{
  "num_attention_heads": 2,
  "norm": "rmsnorm",
  "rope_theta": 10000.0,
  "qk_norm": true,
  "attn_scale": 0.177,
  "parallel_block": false,
  "init_std_up": 0.0829,
  "optimizer": "soap_variant",
  "lr_head": 0.00885,
  "warmup_steps": 87,
  "decay_shape": "sqrt",
  "batch_tokens": 32768,
  "dataset": "wikipedia_en"
}
Each number is 200 + 30 x the weight over the matrix's rms, rounded and kept within 0 to 999. Layers, rows and columns count from 0.

# gate: layer 3 MLP gate, 384x96, rms 0.0827, rows 154-175, columns 0-47
# up: layer 3 MLP up, 384x96, rms 0.0827, rows 154-174, columns 0-47
# down: layer 3 MLP down (transposed), 384x96, rms 0.0828, rows 154-174, columns 0-47
gate154,189,215,219,259,215,201,220,245,178,235,114,228,262,202,196,169,172,178,203,188,215,167,202,177,223,235,182,211,188,232,226,192,197,198,158,251,220,223,263,179,231,206,129,177,214,199,184,178
up154,229,158,151,158,229,201,168,175,189,180,230,203,226,171,217,232,238,151,180,242,180,262,186,218,211,179,219,240,220,256,212,236,217,145,204,181,174,200,207,189,215,165,219,155,235,274,242,185
down154,194,181,154,195,273,167,228,196,183,226,197,236,138,191,199,165,186,239,229,246,211,146,229,174,228,211,207,154,230,183,234,140,194,229,138,205,217,193,258,158,201,169,156,191,164,189,195,196
gate155,181,191,159,170,217,212,206,208,208,210,148,150,210,203,201,267,223,250,228,231,202,242,255,169,249,178,243,153,212,226,215,261,174,231,226,134,229,170,204,246,190,198,229,168,190,197,216,152
up155,158,113,142,221,172,127,163,134,234,212,202,223,192,127,250,172,237,191,208,206,194,165,255,189,248,191,249,190,213,236,183,257,191,211,207,233,206,210,204,203,231,221,191,209,211,181,186,207
down155,209,164,280,232,189,262,166,254,190,178,177,203,160,189,197,184,192,232,134,216,179,172,165,184,156,183,141,161,174,222,211,190,221,190,226,199,164,181,221,220,179,256,174,137,167,207,198,199
gate156,240,175,238,190,204,201,219,216,219,232,225,229,205,231,184,214,166,189,206,192,245,122,225,196,154,218,193,229,188,175,188,206,199,240,239,207,218,207,169,201,190,201,219,208,219,238,192,222
up156,170,246,220,233,170,233,213,233,216,184,228,173,238,212,170,239,266,204,170,259,188,230,162,211,220,213,186,191,172,199,221,187,237,179,161,212,192,210,205,184,172,198,160,173,201,215,192,187
down156,195,173,255,181,185,158,234,206,248,216,198,192,149,133,218,245,144,174,219,137,228,189,215,215,221,259,154,183,188,219,252,178,214,211,190,195,171,206,175,174,194,198,256,181,227,199,211,239
gate157,252,153,180,219,180,202,154,133,246,180,176,208,181,164,243,218,260,222,186,228,228,126,201,176,147,199,201,226,198,195,239,205,207,212,198,181,212,232,185,158,176,207,246,171,241,198,202,189
up157,178,183,163,92,183,193,202,180,231,197,222,216,198,257,212,198,226,227,155,187,226,154,213,231,200,194,153,184,219,176,243,200,193,165,112,210,207,175,179,194,187,220,170,190,224,235,199,173
down157,216,175,209,240,168,287,201,209,171,212,139,201,224,203,211,252,232,226,212,152,192,215,147,194,141,190,165,231,187,208,178,206,195,203,194,171,142,200,211,128,171,229,233,180,171,175,184,218
gate158,173,197,188,243,216,177,190,190,172,205,225,177,181,192,242,285,246,177,189,204,225,236,195,214,203,205,250,194,179,195,171,213,218,162,173,202,241,247,237,173,155,233,237,157,217,204,187,174
up158,223,175,186,213,215,185,239,166,245,195,244,185,195,174,276,242,208,211,158,187,230,133,233,211,167,184,124,136,230,175,250,202,227,196,192,227,221,210,212,186,170,206,222,188,249,168,237,234
down158,194,206,242,192,202,216,207,202,198,156,177,167,207,260,127,222,178,187,242,219,214,255,234,213,179,183,240,238,232,175,214,240,158,200,204,137,223,227,173,171,215,241,182,148,161,191,165,177
gate159,172,225,232,176,199,195,214,199,157,207,175,165,169,222,190,159,189,215,192,186,146,212,218,200,194,205,147,238,177,178,138,137,172,205,208,196,210,230,176,205,181,202,160,210,153,190,153,224
up159,229,231,238,183,201,221,211,149,206,179,210,207,178,207,175,192,221,224,195,248,234,197,177,253,203,251,206,189,207,159,211,201,224,148,187,191,248,197,204,182,184,252,202,204,166,217,126,242
down159,230,125,180,175,180,190,201,225,164,210,216,233,252,218,189,158,178,175,145,164,267,190,162,211,150,208,166,166,201,195,263,242,211,206,205,235,216,194,221,170,226,217,177,211,214,182,193,147
gate160,154,223,213,165,178,226,201,276,197,130,177,195,196,262,193,218,189,223,153,189,230,209,224,248,260,151,233,218,162,206,221,187,189,179,177,251,198,220,239,224,179,164,183,167,195,173,196,219
up160,170,243,204,178,152,197,229,233,177,193,210,202,197,195,240,190,196,189,188,177,156,247,224,197,210,239,186,219,214,179,200,184,140,211,223,203,229,194,174,191,230,199,205,128,160,164,202,215
down160,204,219,150,201,202,186,169,217,266,182,200,207,232,196,197,175,184,168,198,177,221,171,221,220,237,172,232,171,169,293,229,172,212,224,131,210,186,153,222,237,181,197,197,194,196,219,175,169
gate161,252,208,179,221,253,213,150,188,222,227,188,210,197,260,160,228,182,200,244,211,210,202,241,179,212,206,220,195,235,206,265,226,163,208,238,194,250,161,208,269,143,203,214,159,264,266,194,174
up161,197,189,166,184,192,144,161,231,192,211,218,144,149,223,250,177,218,208,215,193,224,227,188,254,178,180,152,204,199,191,211,147,250,205,155,220,201,212,142,183,237,256,165,186,191,149,177,225
down161,156,242,207,229,196,214,219,189,189,198,226,236,225,196,212,190,148,150,221,223,260,140,275,220,212,179,225,211,171,180,193,189,221,171,246,184,234,208,187,209,177,169,259,184,194,243,170,198
gate162,150,192,155,218,180,189,186,151,173,196,207,141,242,224,163,293,140,156,248,164,257,250,217,231,228,128,204,164,204,165,224,226,242,194,229,204,234,227,206,223,209,220,198,189,201,188,217,176
up162,226,214,224,228,227,176,236,262,185,159,240,167,228,203,173,150,183,241,187,218,204,239,207,185,204,224,213,154,176,241,157,204,121,184,197,154,175,192,218,167,152,238,205,227,241,225,224,161
down162,150,188,170,238,138,184,185,224,191,194,212,152,249,212,201,253,175,119,209,185,211,205,195,200,201,163,194,232,249,174,232,182,226,148,211,173,170,217,165,229,240,213,196,192,125,205,187,201
gate163,188,196,177,218,189,257,181,282,246,160,217,219,178,218,177,172,195,169,166,121,200,166,252,185,219,191,226,242,200,198,157,208,147,239,206,206,205,211,232,191,196,191,178,257,212,246,156,175
up163,253,198,203,212,213,208,215,196,214,225,233,198,137,169,198,191,197,208,210,216,203,229,137,197,235,217,143,226,192,211,142,225,234,183,204,195,241,240,151,171,145,181,154,250,245,179,188,185
down163,159,175,187,164,174,199,229,175,214,150,214,199,212,205,220,218,241,217,244,201,207,183,228,139,165,166,172,195,249,176,261,181,196,203,215,202,178,188,219,236,200,190,267,195,147,216,250,180
gate164,215,211,137,180,147,232,206,177,192,169,186,167,190,211,244,220,136,163,220,240,224,246,224,210,255,178,169,204,173,162,257,182,215,193,215,186,230,215,195,229,177,204,206,223,217,246,194,233
up164,196,132,196,226,165,191,203,212,221,139,182,195,198,196,242,185,211,176,234,201,235,173,189,197,200,196,155,189,216,145,198,192,191,203,149,270,244,182,187,196,179,267,279,189,181,221,176,224
down164,217,226,153,174,130,144,250,238,220,243,165,157,163,259,226,245,211,235,196,156,215,208,251,219,191,204,219,177,185,193,223,207,188,176,204,219,185,241,238,253,167,135,207,150,241,170,163,200
gate165,134,224,244,178,135,207,148,235,222,156,241,183,187,198,143,192,151,208,200,189,248,163,177,197,147,244,163,242,224,249,201,225,249,166,231,184,185,224,221,209,163,178,209,224,209,199,125,224
up165,172,173,230,234,181,217,215,183,246,199,204,169,183,237,191,197,186,180,136,269,190,227,188,201,175,210,181,240,182,202,148,229,159,137,201,199,196,133,188,164,198,262,125,207,184,159,207,208
down165,231,156,219,234,245,166,196,200,234,176,174,255,272,243,252,219,259,194,173,188,212,246,250,231,255,206,189,174,151,139,233,203,177,225,214,169,200,200,174,214,242,198,215,184,218,193,231,187
gate166,162,224,256,203,248,183,190,193,222,216,180,207,225,222,283,205,207,190,175,161,192,202,227,221,230,233,206,196,209,267,239,196,197,134,218,183,221,186,191,187,247,164,238,240,185,211,153,168
up166,143,143,185,248,195,182,199,204,149,127,200,175,201,272,231,190,157,163,184,212,250,161,188,179,220,138,195,218,150,110,205,240,153,200,188,177,228,183,194,143,152,204,237,217,166,226,203,222
down166,236,201,241,185,175,175,217,180,230,232,226,236,209,193,156,278,175,227,243,241,179,251,265,193,211,207,214,194,204,199,195,199,214,170,210,269,142,206,213,197,192,214,163,162,268,230,174,231
gate167,156,184,238,216,194,167,248,219,206,224,175,157,202,238,164,245,253,244,210,135,204,164,258,212,288,175,226,192,186,245,235,273,263,186,249,171,209,215,186,189,193,188,200,208,193,151,175,209
up167,186,197,169,202,182,180,247,203,180,216,177,193,176,152,174,225,169,255,219,208,216,158,208,150,227,177,160,228,251,253,222,245,262,212,208,196,182,266,201,150,218,218,147,202,190,224,229,200
down167,165,168,205,180,201,218,209,161,204,210,193,194,209,218,221,191,185,135,152,175,166,252,167,235,181,251,165,208,194,180,215,170,126,199,127,230,233,208,185,250,170,188,268,235,196,229,227,192
gate168,144,265,201,165,220,129,250,171,246,192,241,221,255,246,181,227,190,168,194,198,196,173,212,156,197,193,173,195,173,181,217,229,205,202,196,215,219,191,209,213,186,227,219,242,211,177,151,203
up168,179,247,184,205,180,181,207,198,172,188,180,224,170,254,182,208,179,189,163,183,196,203,185,190,200,199,165,211,161,200,166,199,272,223,161,229,220,224,212,218,228,233,184,236,223,236,214,230
down168,221,141,208,238,234,194,136,170,210,188,156,208,177,131,199,208,245,211,223,160,202,217,194,222,212,194,190,174,187,202,191,185,202,205,199,194,188,166,208,193,191,178,213,204,223,192,234,198
gate169,224,192,196,169,221,196,196,256,168,213,141,153,161,197,232,185,197,236,218,150,237,189,186,209,148,170,165,228,179,187,230,149,218,208,219,225,211,218,215,196,216,183,246,219,176,186,192,203
up169,264,196,185,195,184,212,180,209,237,211,221,197,146,189,167,211,160,216,197,186,165,206,221,197,225,144,187,190,188,173,164,225,137,171,272,188,248,207,226,169,193,207,202,181,233,221,214,212
down169,174,218,189,181,219,193,255,234,210,198,242,211,212,189,241,151,201,140,220,219,214,212,243,237,264,162,234,212,202,194,205,228,244,216,157,172,176,267,200,226,198,199,214,120,187,174,209,182
gate170,190,226,178,202,160,219,170,194,210,203,239,205,215,155,237,173,194,155,182,218,184,230,247,138,175,181,186,170,221,215,166,219,204,179,245,211,203,182,233,208,215,233,164,224,199,232,197,167
up170,225,217,208,189,159,175,195,206,197,196,199,194,203,197,180,198,194,175,168,227,177,210,217,145,178,230,213,240,223,203,212,175,163,200,152,188,203,163,189,188,199,209,211,178,187,210,214,227
down170,165,206,207,199,246,204,140,236,225,210,211,199,204,228,244,224,196,212,168,209,253,226,200,260,211,184,184,187,174,209,203,234,248,234,182,172,254,209,181,224,228,191,216,178,243,207,198,209
gate171,226,226,188,212,214,204,190,197,221,266,209,208,265,205,137,173,181,275,187,241,219,150,225,183,168,219,166,176,261,187,220,181,220,219,191,162,239,174,177,210,202,176,184,236,162,262,228,150
up171,179,174,190,196,165,211,182,212,230,172,191,197,120,229,236,212,174,160,190,219,177,186,190,221,211,182,237,194,216,200,166,221,199,235,182,266,174,206,188,210,184,184,224,159,207,177,201,224
down171,210,231,161,190,242,170,153,220,235,241,187,192,271,205,199,183,245,190,195,222,229,168,193,165,226,188,182,194,210,269,235,164,240,189,159,164,146,171,199,203,198,152,195,243,170,249,201,196
gate172,236,183,227,149,170,174,171,139,216,227,172,235,264,186,185,206,218,242,176,202,179,195,217,240,180,196,182,181,227,134,210,250,214,148,237,211,234,229,254,204,167,211,177,179,171,225,238,235
up172,180,164,232,229,183,130,183,160,147,186,242,215,259,213,205,233,207,234,147,202,234,199,182,198,245,206,184,232,208,177,219,192,177,152,190,173,236,188,138,203,232,151,198,212,196,217,197,215
down172,233,217,215,197,194,181,202,223,140,183,215,237,225,224,193,225,206,184,227,246,161,252,192,212,177,192,204,201,219,244,168,158,150,210,172,228,280,208,228,217,233,207,213,188,189,177,149,225
gate173,148,251,193,172,191,233,204,182,219,208,240,165,192,195,171,147,162,174,236,225,147,237,208,228,170,147,206,201,133,189,139,160,252,254,216,168,234,213,180,207,194,266,163,258,201,218,166,214
up173,165,244,228,221,153,201,216,161,156,223,173,181,270,222,221,196,155,194,177,222,198,191,201,247,186,199,145,205,188,183,155,225,161,177,196,195,249,179,277,192,185,185,252,186,224,202,214,219
down173,230,181,217,222,195,171,218,187,265,189,196,230,210,220,177,167,235,243,205,212,207,166,222,213,181,150,209,222,233,225,234,156,229,213,180,182,149,230,181,211,240,196,141,246,199,180,167,220
gate174,201,241,201,161,185,192,142,178,207,192,226,249,158,188,173,215,194,144,236,240,172,167,165,205,208,201,207,246,244,248,209,181,161,168,235,205,180,212,212,178,163,202,177,226,190,152,203,228
up174,254,187,241,233,156,142,213,209,182,249,135,197,226,171,207,184,228,233,204,212,234,209,249,166,143,192,198,161,189,142,173,225,195,155,165,200,226,166,247,176,237,206,199,197,181,223,235,175
down174,226,224,189,175,181,161,254,191,228,118,190,178,244,219,150,215,250,176,204,165,165,183,154,196,209,168,213,164,221,185,223,197,250,195,185,189,171,262,187,162,194,215,189,225,241,250,156,206
gate175,239,241,194,231,180,225,205,208,213,179,201,171,174,188,260,171,184,165,219,214,209,218,241,207,178,230,246,148,206,205,218,185,211,180,165,196,246,237,161,226,123,194,222,220,218,273,245,188